Part of a small language model's weights.
Size: 23 layers, MLP 640 tanh GELU, vocabulary 1548.
Architecture: LayerNorm before each block, biases.
Each number is 500 + 40 x the weight over its row's rms, rounded and kept within 0 to 999. Layers, rows and columns count from 0. Numbers have three digits each. The size before them is the row's rms in percent of the matrix's.

# layer 20 MLP up, 640x160, rms 0.0589, rows 412-429, columns 0-79
096:457518467512498516511559486581480499527467428507545495507534449560434472451476473542567478478527475501420582421524466545442461519514516359490472480508474466500514497516478482474535498530552480526557517520484435470422534495600477537426530556
102:461517449532461561490452434466438446525526516510525483480495516496461470512507471441543484440510487514513487482539476456568496560567510532563528477547499498566510506519569489496494558481509492496462527480553429486533432510483551504479451486
095:488518495546502479462486532531478473547537423513426465505574478500535494483488537524530492512621536513540380463485466500508449474528521487460505514480525529502472553460533493509438506450542480490489487541466467513491400493486512605499510423
102:521566483493473500577536461572466512532480522468519499464509404527444501531469507432502452507494500558506459523433500445465533463526465486462545547425514554501505482450469515469521533509543544524435512514619515465516513455564550497503551545
101:525546476542503416453524518464543496499532505489463445502495456477461473431549499563555405406534499511478473478474550608468504520574540462480541548501404448463520512483497455510457551494513507483411550515514488552500484512486472503536469550
099:533483508492511515574547585544526571589510530602508411507459479458512421444498452518486451485407475539510532446499465475459464590495486509475526526494569513454460543514487505545472481445501494497490548456490469566513487555533544542578487521
092:468510519569486481439546512432464474513517537626483523559452424513547586530516416444471506597502449502564581514496503523514548509458526518494462574490479509516542516402460429511489519506486455449483472483550524422440515467559464494560500447
099:506452529501503473474565486483523451439510537487544467534518496513407456493398485483543495479496527559523492468482572534465462507498481522510543488463509476477535536587469494445517563508465504491542395488535502526473535540495482537516550473
104:458417471512458528534502520601532475506481519496491564411460579535415451474588468575505510515489518474490418495557446495417472543477502470504473465450492544492559450558478458491508487468501509406580476473524522506497499426427483480533526498
089:485463514569495407483427530490450476538474484554545463519494510520450491451550480576528543557512500487495471516467534453496429501591517449450479468479423450446462475488504492475512513501473445514505510590516520486448480535547526473532449486
109:518480507511521481503486620466542538469515514496535488495542468485517528528492474468463595468456547371493498462493517485466516438469571435523517511545543517490608481555514561543547546514519510462502513454509467515457469520479504410501475506
104:513495545517469535528523542509514525517537490499515485536489575497527491537576410467526439414593495589508451537516525481415547440479534449497501460434513513486465486485456475510571476487512500500479509486513449438437469422444449559581406579
105:552484478502507456569480490438493533480559483526514520453496454438530522513567481559547484486514502446543434466524488563494493548453451496487572479489525505478513541438482470494518513480473447501498480522512549537523537514522469536529496467
103:489436459572530549530488487467487519484474520480556495556490492539507502501492438490528441506497470476519642510537495534403458539519550564443469494561459553557512442447441567537500529502498469456511537490492451494543484575469496545465452466
107:465427477458455526512463503499510486456565515483440459470474557538511554523515555496532474479515511528464533477556482414524431551526508478483544510567515464524490512532530520531513527519451509470493464453507457476500541470445536462494583463
101:541496458542526508482535472513489552499532525539527419550456529484457443503515471548559554462538516475581532541550470547467504550477515468524463522507527472470542488531560413519517534457443432504534440486576485476505516520485466516443491478
098:547431488580485423551498536528450467477494402495515512514391466458456531519528515543482446442494487444456524505466428512561507529531451523497506543551575494479542451533463487534528574513512479440546426531491553556491493537469532525450563445
102:488550475504459472536406496489510519513555460412469491481515477476569506512539431423480508484556477560484568502473557505561560527594472455501498547470445460543537484457468434520540476552508504452541457465479548561501573480499513495481507473
# layer 20 MLP down (transposed), 640x160, rms 0.0593, rows 412-428, columns 0-79
100:505511514492515449471448441435462473479494491482498450468520523497504532476497484434525489518471488484589517512501458520506529451434411594475462487486475565512415532475489549405455549440500564482459515509551458446425488546491519510556484539
099:518499474569490463468524489517508535600459532579464550496536533510502480579535502471512615526496517490409472540503549526478476543463512450490556517510499510559447477505481502484495479474454455539540525464546547518520473405514551425521545490
093:519521455445437493561480522484576454544550531420453543453481489593459453444509492458461536533461462529594451551483499465479427576462511448495598508508459514497549414506459468560478420500494437501488499532522493507505481489515514532521510502
098:485581559500518469491491533543472534510557530501469563485546518476542433522456450418459566515476499482454531489498465541483484444473449534493512459483517518443413450519510514518487570608493454505532477483479455522463483617495512521453438515
106:530517492531423504493551476500467448504538412538458510542544455517522521422542539495496557558467594506486504543486460468518495523502477490512579550502602436500496476484483460580507578442472496596511481492480552505542580495544488519445511532
101:508433525503565511513438517454522502486433464454409484546501504543487534526512459486548488465519504494501483488482501508490533427582505497589519553535559564491585560482512531469460445452499501475490537439578530492586435610461536525492486509
088:546465421502595476486535496470487490490571476401491553491523500466488539489476547535543504467532553499450496560462506481498595459545530468445541522504482479502535476471491510495486467513491535535513556512465437530508544551493447494556553536
106:451496485525535553494531528520467482404566508442525497512513557499486549515560548508502484440499435531467482547415464466545489492532513521483543428467483470523533489495488478505509540516552494608506451465525426511466606496492464467524494503
103:467518559470529521511494496482440401514476490514473525554533488490439514507414520439473512495580538506463517556503478507557528470496508475446496511488445445545489524447487526485495496538559513520500520468569505567522430522524544530510513551
087:443531556479590452513469401492567530563485522491484494449532446467531480503514540480550481517522529546483500538550531433446531527452542526504590569465473513488489565521498500503474497542430526508435522469551479533488550516525445532453463476
102:591469402539562533486437528545512528499513484499502469490526420458499514465491479479496488475546421459537440463436506587557476507478487516477489472463459537531522477522469444470524501524504536504563571539506482511496428538497535487530487474
103:480494467494509554459477539524468479548513415497491505491463446573496445577569459483513535474607561577495526486515431490500519528554523491521539497534502439518552510511486514514512493483555498513468482479548481508515467505425489470443506408
102:478482547486567534555468519507463449486479415522483559565495470528506456489459542535488457495463527472506514400489499533486519532557566468453398501533449592451508482531468483523503488515562450507505437518445517546466487533476463508511496464
102:496585463520484466558518515531578457560461481535486431510486520450483509478511469536431492478530478544559405491460546515543549542478463501453521522561537536489557500479548471415528482466510567450525479523453506506447475494581515492503530458
102:553444494489477464486542451559461491459459471488493504443418491444473514526562500520485454503470566509435509541496574488522531507494491432498453543494515482426473494355550526536468482549514457495526472515494554472462438490509543473472489496
098:515525512517452523549419547520555466499545474496517526531526476532515512492515485484488561465445470473418487518498528563590576507481529567519551524550548522540572496469532508448470492543506573442490570483473577459486533453555468490519520580
101:517520493503480544510481415474539524506472506443458482528476430489566526472497503499488528432563566492446568507534500459543477498464553414533459507445538499489500507462458493487560476579457455498492472552476473465470555517491517491503559561